Part of a small language model's weights.
Size: 26 layers, width 128, 4 heads of 32, MLP 448 squared ReLU, vocabulary 512, 12.7M parameters.
Each number is 128 + 32 x the weight over its row's rms, rounded and kept within 0 to 255. Layers, rows and columns count from 0. The size above them is the row's rms in percent of the matrix's.

# layer 10 attention query, 128x128, rms 0.175, rows 0-63, columns 0-31
size [126 122  92  78  91  84  84  88 132  98  72  81  80  84  83 108  91  87  87  95  78  89  84  94  96 107  85  79  92  82  77  79  72  83 106 109 109 101 106 109  82  59  95 103  97 116 104 101 113 100 101 106 110 109 115  95 100  99 101 100 103 106 102 116]
[[142 150  95 106 157  85 148 137 174 179 133   0 138 122  90 149 210 114 168 133  88 111 113  59  84  66 137  74  95 177 119 101]
 [ 93  65 140 151  34 111 145 171  94  71 121 105 133 179 151 159 103 118 100 157 147 153 175 163 128 167  76 152 108 139 166 123]
 [ 75 117 100 169  65 171 138 163  92  94 136 142 167 149 167 112 109 140 117 152  99 126 184 154  92  90 152 149 106 153 151 131]
 [108  72 234 151 165 100 145 127 105 129 103 129 113 148 115 121 112 100 145 148  95 116 155 140 116 168 145 166 103 109 183  98]
 [152 168  67 106  69 111 130  76  97 173 166 123 142 103 137 173 133  99  91  90 188  90  78 160 135 117 142 120 155 101 116 136]
 [136  64 140  69 128  96 218 117  75 143 135 167 102 196 147 151 149 146 126 152 144 170 131 128 168 148 140 112 101 125 153 122]
 [136 113 156  76  79 111 114 124 148  80 162 135 170 112 126 153 134 133 100 134 107 122 129 108 110 154 115 126 127 136 143 163]
 [223 128 153 126  83 147 110 200 101  88 151 221 166 150 115 103 153  98  75 190 144 154 116 108 150 125  81  66 157 103 120 145]
 [116 183 118 134 185 108 110 133 101 172  77 147 180 101 105 140  85 126 132  90 163 182 112 160 116 110 159 139 130 139 124 156]
 [132  73 117 172  98  95 144 146 181 114 141 104  95  88  99 155 190 106 198 184  93 138 140  60 116 119  88 142  72 107 141 127]
 [ 98  61 165 160 156 150 137 165 179 127 129 155 124 158 140 109 128 155 196 126 105 107 167  74 125 206 159 159  99 152 166 140]
 [190  93 168  76 157  94 110 163  93 139 113 119 114  82  72 127 143 167 146 150 120 212 137 130 150 141  79 137 164 179 116 148]
 [124 201  93 109  90 123  96 105  77 158 172  95 106 129 166 135 104 100  63 128 149 105  80 182 116 107 169 126 117  92 103 116]
 [103 137  83  76 102 105 141 156  57 138 100 212 122 173 126 120 139 134 131 143 128 150 170 137 137 105 118 160 142 130 182 134]
 [ 94 201  97 153 117 203 195 131 114 144 158 142 196 132 165 174 159 131 132 136 105 155 157 128 134 119  68 171  78 187 111 138]
 [103 103 117 135 138 169 125  95 166 191 114  89  98  76 151 129 136 113  97 145 110 104 133  96 161 198 161 122 113  73  81 160]
 [163 141 174 206 149 121 128 140 159 143 134  73 106 157 125 114 116 135 130 103 116 131 113 104  99 123 109 166 148 131 145 107]
 [124  91 173  86 120 116  92 104 175 137 172 122 104 132 179 139 109 150 149 174 128 108  99  71 115 160 104 157 116 150 163 137]
 [163 110 121  51  87 167 133 139 153  81 149 174 150 155 133 157 128 154 154  89 179 112 143 101 126 118 140 126 115 112 106 149]
 [144 114  66 116 177 132 111 130 103 150 159 100 144 162 100 119  92 144 105 107 106 134 109  75 142 149 103 152 148 121 135 155]
 [119 179 137  67 156 154  77  92 138 121 112 160 207 127 133 140 113 129 117 146 133 203 195 125 178 157  92 152 143 135 169 130]
 [104  99 167 112 110 134 108 106 105 179 120  56 164 131 187 183 109  77 146 107 155 138 134 151 138 192  72 146 110 101 146 108]
 [123  64 159 110  96 117 143 107 167  94 114 154  60  81 141 162 136 182 128 103 123  96 110 162 113  69 162 173 112 202 105 122]
 [118 141 173 165 214 129 171  90 149 118 135  88 117 127 164 129 155 121 144 139 150  75  88 125  98 126 132 116 133 117 115 118]
 [112 187 137 125  48 136 130 140  99 152 121 176 135 150 115  91 161 118 141 127 136 186 176 162 168 122 113 128  87 171 110 132]
 [ 77 126  76 133 154 117 152 133 142 101  70 195 106 168 152 149 104  53 127 125 138 130 154 159 143 194 107 148 172 154 136 137]
 [176 126 126  91 173  80 100  95 113 114  70 157  77  75 111 141 117 165 176 118 126  92  64  88 140 131 165 105 121  82 100  27]
 [160 181  68 120  98 135 154 129 103  96 132 166 114 102 113 146 110 172 138 146 123 119 148  87 169  98 149 101 161 119 165 163]
 [124 113 103 119 135 121  79 182 154 123 131 193 157 129 142 119 127 206 130  81 167 160 108 117 162 159  95 140 110 172 110 138]
 [ 98 101 138  98 118  77 170 156 152 162 105 108 123  81 153 171 128  97 168 152 119 117 127 136 142 138 130  64 184 115 168 129]
 [150 125 113 130 137 134 135  74 187 106 126 165  71 132 114 154 116 129 154 122  58 119 155 169 125  55 173  93 202  80 160 149]
 [163 128 132  96 123 153 174 101 128 165 124 152 106 165 172 213 120 184 157  82 124 133 120 104  55 138 189  89 167 104 117  98]
 [198  88 115 139 153 100 157 149 168  96 160  75 137 155  92  53 149 142 167  48  89 112 118 101 169 192 136 124 140 102 163 120]
 [ 59 172 127 122  63 195 154 153  91 184 140 185 161 122 101 168  85 146  84 161 119 127 123 153 109 116  73 155 141 177 126 155]
 [115 103 154  70 102  65  77 163 149 148 128 110 149 112 154 119 168  51 124 176  71  93 131 130 116 178 133 132 150 139 131  89]
 [148 155 135 147 121 103  22 144 122 144 146  78 149 152  99 112  62  73 190 132 108 109 120 111 153 159 130 144 153 116 119 107]
 [186  71 205 117 156 137 124 119 119 115 131 141 104 149  67 131 117 140 161 103 132 152 197  89 149 188 136  64 124 150 121 148]
 [112 118 158 137  57 135  83  92 129 136 111  58 146 120 163 111 152  53 166 159 140 155 113 144 108 121 104 108 113 146 137 113]
 [207 122 125  55 109 139 140 112  78 108 118 103  71 151 117 181 186 162 163 141  59 149 140  83 133 108 113 109  81  73 141 145]
 [130 178 132 163 220 122 174 162 104 107 136 147 112 144 127 133 120 176 103 131 169 136 134 129 169 138 147 101 145 151 143 128]
 [143  58 159 112 136 146 164 138 126  96 136 204 118 155  83 167  86 135 121 111 161 124 116 203 169 145 136  89 169 102 122  68]
 [ 76  75 141 121  69 103 150 158 194 121 120 100  96 100 123 101 179  97 178 134 128 154 159 113 125 175 105 130 173 171  78 149]
 [153 158 193 162 162 159  75 122 159  92 143 150 128 104 115 111  65 110 161 132  51 134 184 148 157 174 148 113 122 145 111 147]
 [ 62 177  92 144 146 141 143 168  91  92 111 110 166 125 168 134 178  69 148 124 116 120  95 150 126  88 195 166 120 106 108 153]
 [155 116  94 134 148 139 131 159  99 127 126  74 114 102 147  84 118  74 143  93 161  75 145 159  66 133 117 151 154 173 153 168]
 [150 133 140  48  87 120 115 158 155  62 147 213 141 116 115 120 129  91  85 193  93 133 172 121 142 128 109 175  80 104 141 163]
 [162 145 106 104 179 124 166 147  68 127 159 181 191 151 120  56 170 149 123 124 137 188  65 149 173 115 141 136 134 115 105 122]
 [130 160 159 127 169 160 116 111 129 183  86 137  95 147 140 160 149  12 108 143 142 119 190 109 163  87 104 121  95 124 138 116]
 [ 98 100 155 168 172 104 120 126 153 170  58 160 162 142 146 129 150 152 128 126  68 100 167 131 132 195 142 150  96 140 159 129]
 [123 147 149  98 143 122 164 149 140 167 145 164 149  78 130 119 125 113  81 122  34 115 153 154 159  60 174 124 163 170  58 112]
 [141 160  99  92  92 110 108  46 102 141 133  97  92  20  61  70 155 108 120 169 104 110  94 178 143 120  94 123 105 130 144 125]
 [122 143 181 162 124 172 117 155 114 131 160 102 135 154 143  90  79 127  88  80 140 168 142  98  41 137  92 163  83 107 149 153]
 [176 132 141 109  86 104 157  74 110 169 160 184 127 185 143 142 145 171 143 135 132  96  79 127  96  88 160 153 115 141 176 128]
 [159  79 163  94 141  79  75  97 120 165 121  92 147  88  82  99 125 156 182 111 163 167 161  80 119 134 117 134 133  78 124 133]
 [ 82 137 144 187  83  83 104 114 160 137 129 105 152 104  97 156 168  90 147 124 193 180 149 125 140 136 145 114 100 128 114  75]
 [138 115 137 104  98 137 150 183 130  98  40 178  98 137 168 111 150 100 102 150 111 104  88 137 192 151 136 130 153  83 101  82]
 [146 136 129  95  88  64 111 125 105 133 172 100  89 145 119 152  96 157 111  85 198  99  88 161 163 155 189 169 122 127  85 121]
 [106 125 130  94  66 110 171  96 154 149 189 117  82 146  85 122 148 115 119 116  88 100  87 169 221 151 142  89 103  83  84 185]
 [156 152 100  95 171 126 104 113  66 174  79 139 129 152 146 187  91 127 156 177  96 115 193 146 120 149 142 132 116  75 165  85]
 [134  96 129  70  95  72 122 105 103 128 152 144 119 169 168 151 141 146 114 191 153 143 140 121 167 114 132 109 132 119 160 197]
 [ 67 101 143 162 144 178 160 125 109 110 152 162 120 141 120 197 118 180 144  78 132 110 170  71 182 139 195 140 103  97 163 161]
 [125  80 131  60 116 158 136  49 171 144 119 155  91 138 113 153 132 152  99 128 142 113 161 129  47 115 124 106 125 119 130 139]
 [100 183 125 162 154 135 112 161 124 158  88 154 123 186 139 111 105 106 161 113  98 131 114 124  86 140 149 132  72 160 141 163]
 [150 138 102 130 117  66 125  88 129 101 107 143 158 166 128  90 144 136 114 106 113 137  96 177 127  99 194 155 114  66 147 206]]
# layer 10 attention key, 128x128, rms 0.174, rows 0-63, columns 0-31
size [ 99 135  98 100 142  91  84  94  88  97 102  78  62  89  82  94  97  95  85  88  89  98  91  97  85 112  88  85  91  78  90  81  80  82  93  85 113 101  95 105  84  77 102 118 127 108 104  98 139 110  99  97 102 105 101  98 109 111  88 113  93 103 106 116]
[[102 161  69 104 137 124 163  81 125 141 189 127 159  96 140 132 106 101  52 141 119  51  78 157 146 146 159 137 141 154 131 108]
 [ 76 144  57  81 164 117 102  48 103 111 155 126 137 113 166 119  72 119  57 102 146  79  74 159 110 166 190 166 163  85 150 102]
 [132 168 133   0 152  88 115  60 105 119 135 152 156 130 145 112 194  84 107 111 105 133 123 169 141  90 136 204 116 116 125 158]
 [128 135 160 170 101 153 158 180 116 113 124 105  89 151 128 123 172 174 200 116 130 186 158  49 118 114  75 101  86 131 116 166]
 [ 76 137  94 101 122 113  94  77 116 109 156 115 154  78 129 130  51  82  74 106 163  88  73 167 110 148 161 140 165 108 128  92]
 [133 120 121  88 113 131  90 112 110  68 149 144 111 152  96  99 143 142 158  59 116 111  48 114  94 146 117 124 158 107 160 108]
 [177 120 140 100 140 112  95 163  91 154  78  98 105 195 109  84 136 140 138 127 153 153 107 101  99 116 172 137 125 121 114 156]
 [ 71  98 136 154 138 151  99 101 112 133 143 145 124 125  89 149 113 114 187  85 112 161 127  94 136 154 150 111 107  94  71 102]
 [ 99 162 107 167  21 111 156 165 111 204 196  74 122 114 128 102 175 125 153 127 141 125  97  71 124 124 138 154  82 173 108 150]
 [ 97 163 103 138  85 160 133 158  70 172 172  57 135 158 156 188 151 139 155 151 110  90 123  98 100  76 122 169  83 143 105 102]
 [131 116 133 159 103 157 136 179  99 156 107 134 115 155  86 140 167 181 177 148 104 154 157  90 138 119  75 102  36 147 123 139]
 [ 90 175  78  65  98  87  69 113 128 159 128  60  91 156  76 163 167 111 133 111 205 143  90 108  99  88  81 148 103 103 194  72]
 [158 131 122 105 104 171 133 132  87 136 108 123 169 184 107 199 117  57  98 137  73 115 133 156 158  76 109 188 219 162 100 136]
 [116  95 142 199 147 120 123 152 154 146 138 119 124 161 150 113 116 119 178  97 122 153 164 145 133 106 102 117  66 126 167  90]
 [ 98 166 165  98 135 125 145 121 136 152  88 170 117 154  86  97 113 154  92 142  91 139 132  69 126 131 143 186 131 123 125 111]
 [164 159 139 122 139 107 140 145 155 138 109  94 127 157  69 150  94 137 123 169 158 126 116 139 123  61  73 176 171 147 116 121]
 [149  98 144 155 116 164 166 124 154 135 119  41 111 188 129  93  69 170 173 100 184 115 167  84 157 137  94 122 175 118  84 109]
 [107 145  63 122 125 116 134  84 121 196 100 151 132  76 119 131  83 135  53 153 190 126 115 140 143  58 185  97 103 145  98 124]
 [137 144  77 151 130  95 171 133 129 136  96 147 110 162 110 158 182 128  86 139  88 161 207 129 142 136 136 117 164 164 167 169]
 [163 146 145 113 158 137 141 134 112 118 128 145 110  83  99 141  63 107 111  86 132 156 102 148 140 101 209 156 135 107 112 120]
 [183 193 159 104 158  54  59  64 116 133 155 145 125 156 142  86 147  40  72 152 146 157 141 134 114  75  91 156 144 116  97 171]
 [ 54 181  79 189  88 163  94 152 101 173 109  54 120 109 173 184 145 126 174  93 144  92 144 102 158 103 103 121 127 103 130  81]
 [109 134  68 119 121 110 154 134 109 152 147 147 108 121 170  88 135  98 107 113 125 121 131 151 164 165 169 102  80 106 116 135]
 [155 115 135 156 107 113 132 173 138 141  59 152 150 154 138 185 111 104 187 159 139 132 138 136 143 150 128 167  88 156  83 107]
 [111  72 179 107 162 154 152 143  26 103 164 114 153  96  94 106 124 127 192 128 152  95 129 109 132 143 117 146 126 160 101 115]
 [ 92 152  72  50  82 137  95 109 132 124 138 110 183 148 151 130 119 163 100 137 203 146  99 147  99  75 136 167 132 114 130  95]
 [104 157 119 131 153 116 124 119 197 152 126 152 133  78 183  90 112  75 121 123 100  91 129 119 148 208 136 149  94  96 180 187]
 [154 105 183  64 202  90 123 125 136  85 148 183 164 100 110 150  76 148 132 125  96 132 113  66 123 121 152 131 111 102  84 144]
 [127 127 128 135 197 161 159 111 113 105 129 193 156 112 119 137 100 114  58 179 135  80 111 111 102 139 143 145  87 109  83 137]
 [140  56  77 103 161 114 131 110 150 122 160 150 101 156 132 130 169 170 105 119 128 155 103 179 138 218 165 107 150 170 110 138]
 [159 120 125  70 119  80 137 153 134 152 111  49 178 100 149  96  92 127  89 103  98 170  96 128 131 138  72 118 135 161 124 121]
 [ 58  97 123 128 121 169 127  73 133 156  89 120 120 120 170 131 127 154 114 147 112 139  59  84 191 124 113 125 163 101 167 106]
 [166 117 104 136 122 146 110 140  90  62  76 122 124 146  80  86 119 133  82 183  99 153 141 131 145 127 102 109 164 182 142 114]
 [112 132 164 155 129 149  90 129  86 137 106 118 159  78 160 142 160 139 119  54 166  98 156 158  42  93 128 136 113 130  96 130]
 [107 139 115 248 154 105 143 139  98 150 117 122  97  90 124  91 133 166 184 127 146 116 199 119  61  90 130 124 150 108 133 118]
 [108 177  55 142 105 161 128 119 149 133 142 107 160 136 224 132  93  90 147 105 165 148 149 132 126 123 160 169 119 182  97 125]
 [104 144 148 124  63 148 149 149 158 159  89 159 105 102 115  71 138 146 108 148 141 132 106 132  83 167  77 125  91 166 168 120]
 [129 141  87 150 150 123 153  79 144 141 100 125 172 175 133  59 213 115  95 127 112  87 155 136 167 181 109 156 138 110  91 151]
 [ 31 137 181 110 169 186 199 131 124 121 177 127  95 100 148  55 137  95  75 127 187 122 105  78 127 144 109  77 101 112 128  72]
 [121 142 140 167 118 153 106 138 105  86 104 181 131  93 112  89  60  73 137 133 100 171 123 183 156  76 110 142 106 116 106 107]
 [131 127 156 105  96  97 134 124 125 188 196 156 155  87 137 105 140 126 141 137 122 135 125 118 130 154 135 133  76 148 159 140]
 [118 195 150 195 125 162 119 101 129 147 197 124 160 110  69 109  91 101 187 134 104 146 142 116  68 106 157 126 143 151 114 197]
 [188  69 108  51 125  97 110 121 164 155  92 127 165 153 150 191 157  71 128 172 141 121 136 128 177 156 108 145 100 122 150 123]
 [116 146 109  66 138 103 118 112 149 116 188  93 129 185 164 121 100 111 144 150 122 175 163 149 147 144 122 145 167 141 108 117]
 [ 61 172  88 115  64 125  67  97 103 136 159  85 166 188 151 125 115 127 145 182 165 107 127 161 148  84 113 176 127  96  53 129]
 [125 138 105 108  72 138 101  64 120 102 174 114 100 152 124 152 157 155 172 109 182 156 107  83 148  42 110 107 134  77 104 139]
 [132 122 158 195 121 184 172 131 111 151 135 119  91 105  85 133 123 102  72 192  80  75 146 173 134 121 131 110 160 100 122 158]
 [ 95  97 139 205 153 195 161  86 134 157 140  99 118  99 125 145 130 216 190  80 130 112 120 193 159 133 133  92 154 163 152  85]
 [131 165 100 102 178 124  53 151 113 139 171  51 148 101 145 143 141 161  82  61 182 160 103  91 117  80 115 131 127 127 119 106]
 [154  73 137  55 110 122  88 133 139 131 123 142 147 124 165 123 116 152  71 153 133 170 156 138 150 174 139 165 139 159 138 140]
 [163 143 105  79 172 123 134 108 149  43  90 166 188 161 179  94 139 156 143 101 139 120 125 145 148 185 130  91 112 152  40 108]
 [ 59 159  67 152 164 176 150 139  61  82 151 170 118  98 168 127 193 139 124 115  98 127 124 180 150 131 154 141 149 113 173 162]
 [100  86  86 161 174 159 119 200 106 150 180 165  90 100 129 136  79 136 120 124 157 128 155 119  91 131 112  89  97 118 133  96]
 [117 214 155 130 164 129  74 104 172 112 134 176 144 121  83 175 112  99 146 204 122 162 117 157 145 199 129 148 130 191 121 133]
 [ 37 152 150 208 201 136 113 123 152 103 121 124 122 158 144 173 144 105 109 133  58 150 152 140 150 137 119 157 131 177 121 124]
 [132  96 152 125 124 144 131  94 127 142 160 168 106 134 113 147  91 146 179  96 111 135 222  85  91 141 132 116 101 120 123 121]
 [122 145 167  89 149 140 175 168 110 130 142 158  91 135 161 151 106 178 133  87 153 138 145 168 125 119 141 155  59 129 123  61]
 [156  85 167 132 125 201 189 179 128 101  64 118 129 142 116 161 151 161  89 182 136  65 147  51 174 148 104 128  93 137 144 155]
 [131  94 153  95 120  67 100 118 128 134 128 137 107  72 197  88 133 117 119 100 128 128  54 133 104 150 111 133 104 134  71 131]
 [ 38 129 125 153  69 201 181 175 131 153 149  62 121 104 157 135 106  88 147 135 123  81  81 130 110 144 104  85 130  97 152 110]
 [109  94 163 141 144 150 145 208  54 184 130 160 101 149 131 166 135  82 127  99 166 114 136 150 224  81 153 100 110 189 137 142]
 [143 150  78 195 192  62 119 160 107 134 177  84 112 150 161 119 124  86 158  99 127 111 120 202 123 144 154 117 129  68 166 132]
 [141 133 112 133 125  97 157  91  80 183 133  99 148  62 101 144 135 137 106  96 167 105  68 147 117 106 147 152 115 133 122 131]
 [121 104 111 137 120 173 103 148 137 162 187 119 103  83 103 150 154 141 138 106  78  92 148 139 144 110 145  84 125 127 100  60]]
# layer 10 attention value, 128x128, rms 0.189, rows 0-35, columns 0-31
size [ 87 106 110 106 127 105 102 111 116 105 110  92 102 101 106  88  89  89  81 101  85 119  92 108  99  96 108  92 114 100 105 110  81 102  87  89]
[[ 86 118 147 118 100 145 165 163 133  88 155  90 163 157  86  97 127 115 114 123 115 115  93 134  76 127 113 110  93  40 154  92]
 [146 130 107 209 198 109  25  52 102 145 128  98 117  98  86 105 146 141 129 133 100 155  82 157 140 118 183 156 109  74 143 220]
 [150 115  87  58 177  70  87  95 124  84 167 110 119  87 141 109 178  53 131 190 117 134 144 152 144 175 140 151 178  91 151 184]
 [ 73 144 175 144  85 164 154 163 146 108 141 109 155  83  99 152  88 150 164 140 150  91 100 135 103  60 143 123  87 136 152  72]
 [144  98 172 144 104  96  87 146 118 107 126  93 134 121 115 114 197  54 145 127  69 139 142  62 102 204 113 143 148 142  41 138]
 [141 128 113 171 145  65  76  89 126 185 100 127 122 160 155 117  70 105 195 112 184 102 179 185 122 117 117 146 111  95 183 114]
 [143 120 188 112 149 119  79 112 157  86 213 171 108 157 156  63 136 137  69  92  90 140 131 178  94 149 203 104 151 187 137  91]
 [ 95 129 151 131 137 137 143 154 212 130 125 132 152 109 165 132 153 117 107 125 104  89 154 132  90 168 145 116 130 132 142  84]
 [147 150 150 158  96 170 166 152 132 118 148 135 144 132 109  95 177  93 131 115 130 163 137 127  96  62 112 132  78 185 101  83]
 [151 177 174 120 175 143 103 130 131 107 194 127 160 132 113  93 110 105 124 141 102 127 174 132  59  85  99 126  85  77 164 101]
 [108 157 194 198 185 105  76 113 186 114 153 108 119 140  79 146 103 125 100 121 165 104 142 137 149 203 126 124 153 193 166 109]
 [152 119  70 122 102 133 101 147  99 135 108 154 142  78  74 148 145 147 142 109 157  75 115  90 198 149 222 101 118 124 101 143]
 [160 210 121 138  88 118 105  87 209 112  96 123  82  94 128 119  91 122  39 168 106 122 128 125  87 212 132 142 101 127 100 161]
 [172 150  96 161 138 150 102 175 121 104 107 148 114  77 115 119  40 146 147 160 127 131 118 165 121 169 152 155 194 137 165 100]
 [146 126 102 125  59 111  82 150 121 115 135 142 128 128 129  78 123 165 159 102 103 148 165 148 130 116  90 135 150  95  95 109]
 [165 110  90  72 119  83  91  48 143 118 140 110 194  95 125 109  58 107 145  66 153 160 140 126  66 115 152 126 124 112 100 173]
 [129 104 125 148  66 137 114  59 143 110 134 114 135 163 189 200 118 134  75 101 148  91 100 106 128  94 110  94 112 159 159 140]
 [112 129 143 189  96  94 124 100 133 128 120 134 148 201 132  73  91 116  91 108 145 106  91 122 121 158 148 147 112 211 133 157]
 [114  97 150 147  83  96  80 137 110  94 182  52  79  76  86 144 175 156 167 103 111  96 112 129  54  96 169 138 112 144 127  52]
 [142  70  82  97 142 151 113 115  69 110 101 153 111 120 121 111 168 166  81 127 155 127 124  98 172 178 120 108  95  83 125 117]
 [ 88 149 123 107 145 120  65  92 130 130  48 132 108 109 142 125 109 159 129 132 136 107  86 126 103 112 137 114  86 129 147  94]
 [ 92 135  91  99 144 157 178  96 110 100  89 124 145 119 138 233 151 190 173 153 178  65 134 124 160 116 134  76 138  98  96 139]
 [113 171 141 125 146  96 119 108  82 148  97 106 123 131 191 171 103 150 138 117 138  72 192 154  96 156  97 158 103 137 142 118]
 [123 144 136 123 117 114 129 108 123 132 102 180 132 132 137 103  86 100  86  93 145 186 123 140  95 142 147 152 183 166 124 129]
 [ 85 206 147 143 113 119  89 128 160  68 153 134 121 110  83 146 138 131 126  96 150 105  79 143 108 136 109 134  91 157 181  94]
 [188 145 127 149 159 128 127  98 159 132  76  87 105 126 146 160 121  88  83 155  98  86 109 117 135 113  98 149 183 178 150 159]
 [116 118  86  59 119 119 173 132 175  57 150 167 127 133 160 161 134 111 133 163 142 167 124 137  91  97 151 104 125 157 109 133]
 [151 103 105  88 102  78 114 171 145  86 114 159 105  97 125 125 117 179  90 115 115 118 170 139  17 125  62 113 115  97 105  99]
 [151 154 102 140 174 130 127 170 163 158 136  81  99 104 149  93  60 151 141  76 102 117  77 129 179 200 189 103 160  99 113 163]
 [137 157 174  92 101 132  98 161 136 146  92 182 124 126 193 140 146 129  40 165 131 142 170 106 137 129 130 122 115 134 150 115]
 [150 126 115  91  89  81 148  83  86  65 127 152 145 106  80 194 117 146 146 107 133 142 111 117 127 148  87  68 176 129 155  96]
 [123 130  91  99  66 132 119 142  80  65 153 174 108 135 110 128 151 195 159 135  84 126 119 116 152 122  95 139  78 110 128 125]
 [136 175 115 119 151 149 158 142 177 136 131 158 143 149 104 176  57 135  91 157 114 114 157 166 169  82 213 112 146 152 134 183]
 [167  84 197 110 210 115 100 132 178 114  97  85 116 109 123 133 121 114 141 130 152 100 106 126  78 132 154 132 124 112  75 122]
 [182 126 116 171 145 187 122 199 128 124 101 125  95 175  94 196 150 143 110 162 106 153 187  97 208  88  94 119 161 117 174 156]
 [130 114 166 184 114 153 189 134 161 128 137 183 118 106  98 137 143 101  87  99 156 154 128 133  94 161 141 127  98 113 136 123]]
# layer 10 attention output (transposed), 128x128, rms 0.162, rows 0-35, columns 0-31
size [ 95 111 111 106 133 106 103 112 116 108 111  94 102  94 109  89  91  91  80 104  91 126  98 106 105 105  97  83 108  99 105 110  76  94  84  77]
[[ 80 125 150 120 112 131 120 117 113  47 142 135 140 116 140 107 159  83  66  86 105 154 156 115 131 126  87 154  87 105 127 103]
 [149  98 154 112 114 104 121 127 137 128 131 163 220 183 125 129 156  93  81 146 144 124 142 150 123 134 152  30  99 107  89 130]
 [147  54 141 113  32 145 177 126  78 184 152 217  82 101 147 106 122  85 125 132 118 124 152 130 173 189 148 101 115 134  90 114]
 [ 99 102 122  72 149  95  70 177 137 128 123 149 155  94 165 165 108 148 158 103 170  86 117 112  89  88 134 101 129  82 124  87]
 [101 209  85 125 133  75 116 173 103 153  84 151  98 151 148 112  84 123 175 107  60 174 147 159 141 124 192 115  65 168 144  73]
 [ 96 102 137 111  96 129 103 138  91 137 106  94 123 134 163 135 120 121 127 124 131 102  84 156  97 100 141  75 102  87 141 136]
 [ 80 139 161 118 147 117 118 133 154 119 168 160 129 178 198 170  88 106 111 146 158 123 132 241 151  63 108 142  81 165 104  81]
 [ 66  93  88  88  78 207 173 189  91 166 135 136 162  84 162 105 134 125 151 140 124 116 139 114 168 173 102 162 133  71 125 164]
 [154 160 132 170 205  91  97 167 137 140  69  76 210 130 131 130 157 171 131 158 153 152 138 147 177 132 119 109 125 165 134 127]
 [163 164 114 154  99 134 143 139 198 140 152 140 164 137 139 129 142 106 143 132 157 132 174 131 150 138  52 150  98 130 124 139]
 [ 84  80  97 149 111 116 106 137 165 116 120 166 131 237 122 148 127 117 187 144  89  85 138 165 112 140 106 145 124 136 138 156]
 [100 118  86 186 134  68 111 148  86 131 138 155 143  49  96 115  97 142 111 119 162  84 133 135 116 131 159 104  96 133 138 138]
 [ 91  78 103 101  55 141 172  81 119  99 110 226 134 142 102 133  74 167 160 102 120  95 121 140 154 139 174 101 131 148 119 171]
 [116  44 107  79  81 152 126 125 144 113 173 130 161  58 101 151  83 132 175  83 127 139 111  98 123 116 158 132  98 156 150 153]
 [137 106 162 154 120 119 100  90 178 185 101 130 118 111  83  84  72 111 184 137 103  84 175  99 115 168 181 166 105 160 129 128]
 [123  86 131 131 134  87 108 129  86 186 141 192 115  73 160  95 130 121 127 103 147 125  94 148 122 124 121  95 132  98 130  89]
 [156  80 163 129  86 127 150 179 127 167 156 152 130 124 171 124  54 162  55 176 128 180 104 167 145 160  93 125 123 196 150 170]
 [111 114 190  84 142 138 144 123  93  95 105 125 116 173  98 175 148 168 164 112 172 124 123 158 100  89  88 165 123  97 180 148]
 [ 59 192 134  92  90  86  76 160  89 104 102  84  96  84 195 153 102 156 138 137 156 117 152 120 117 118 137  97 104 129 133  90]
 [137 194  93 156 152 118  84 116 104 125 100 152 111  95 125 133 123 121  77 166 119  23 130 127 129 148 142 111 129 122 133 190]
 [146 121 113 108 107 142 100  72 164 104 128 148 101 125 134 103 102  99 138 177  85 152  67 129 115 125  91 147 121 100 124  65]
 [ 84 189 108 174 127  76 115 128 119 101 140 102  84 136  97 101 147 137 123 179 136  95 145  99 106 124  98 162 188 117 112 168]
 [104 159 176 128 134 148 149 154 144 161 176 140 127 127 148 122 161 137  86 175 117 115  79 121 101 100 126 100 169 124 185  84]
 [158 133 150  79  86 138 218  68 132 144 202 146  85 175 161 120  83 138 161  84  75 116 139 134 124 171 219 129 112 151 103 129]
 [105 104 133 124 114  99 114  98 215 109 202 153  91 143 125 149 158 137  98 164 118 171 149 102 192 129 156 132 170 117 140 112]
 [165  88  44 115 158 146  90 138  63 204 143 144 155 180 178 185 162 147 125  96 147 124 114 105 114 110 105 100  92 163 137 177]
 [165 122 142 157 147 134  92 116 159 170 159 152 148 120 159 145 158 102 196 145 115 151 125 134 134 171 122 148 202 132 115 115]
 [161 200  63  76 116 122 174  44 150 106 131 105 122 105 132  71  69 109 109 128  93 125 196  78 173 120  98 131 172  95 158  95]
 [107  86 118 133 142 193  80 107 152 119 126  78 120 111 141 124  91  76 134 115 141 132  60 134 110 139 112 133  88  74  59 121]
 [150 155 166 160 138 152 162 176 100 137 171  91 135 134 131 122  92 150  93 151 141 168 137  91 108  98 136 149 219 103 163 214]
 [ 60  96 155 132  69 136 169  86 147 153 103 174 154 133 106  47  88 112 108 103 126 147 166 162 138 187 140 151 142 158 175  85]
 [ 74 180  94 166 152  83 144 104 159 135 149  46 124 113 136 117 128 158 108 107  99 125 176 124 123 109 126 137 150 177 110 118]
 [166  82 138 162 136 131 151 124 145 129 113 101 172 144  89 163 187 180 160 135 110 159 102 129 176 156  93 146 115 151 121 136]
 [115 121  57 112  47 107 195 117 130  79 128 112 140 111 191  84 114 159 159 111  88 114 124 154 144 152 170 145 139  95 107  86]
 [145 158 156 122 197 103 144 146 133 138 114 188  94  82 126 101 115 116 156 146 134 145 109  60 160 125 107 113 155 171 169 136]
 [138 116 116 125 118  92 137 140 134 165  75 166 136 130  97 148 160 150 145 167 149 122  85 119 141 145 138 166 123 178 107 116]]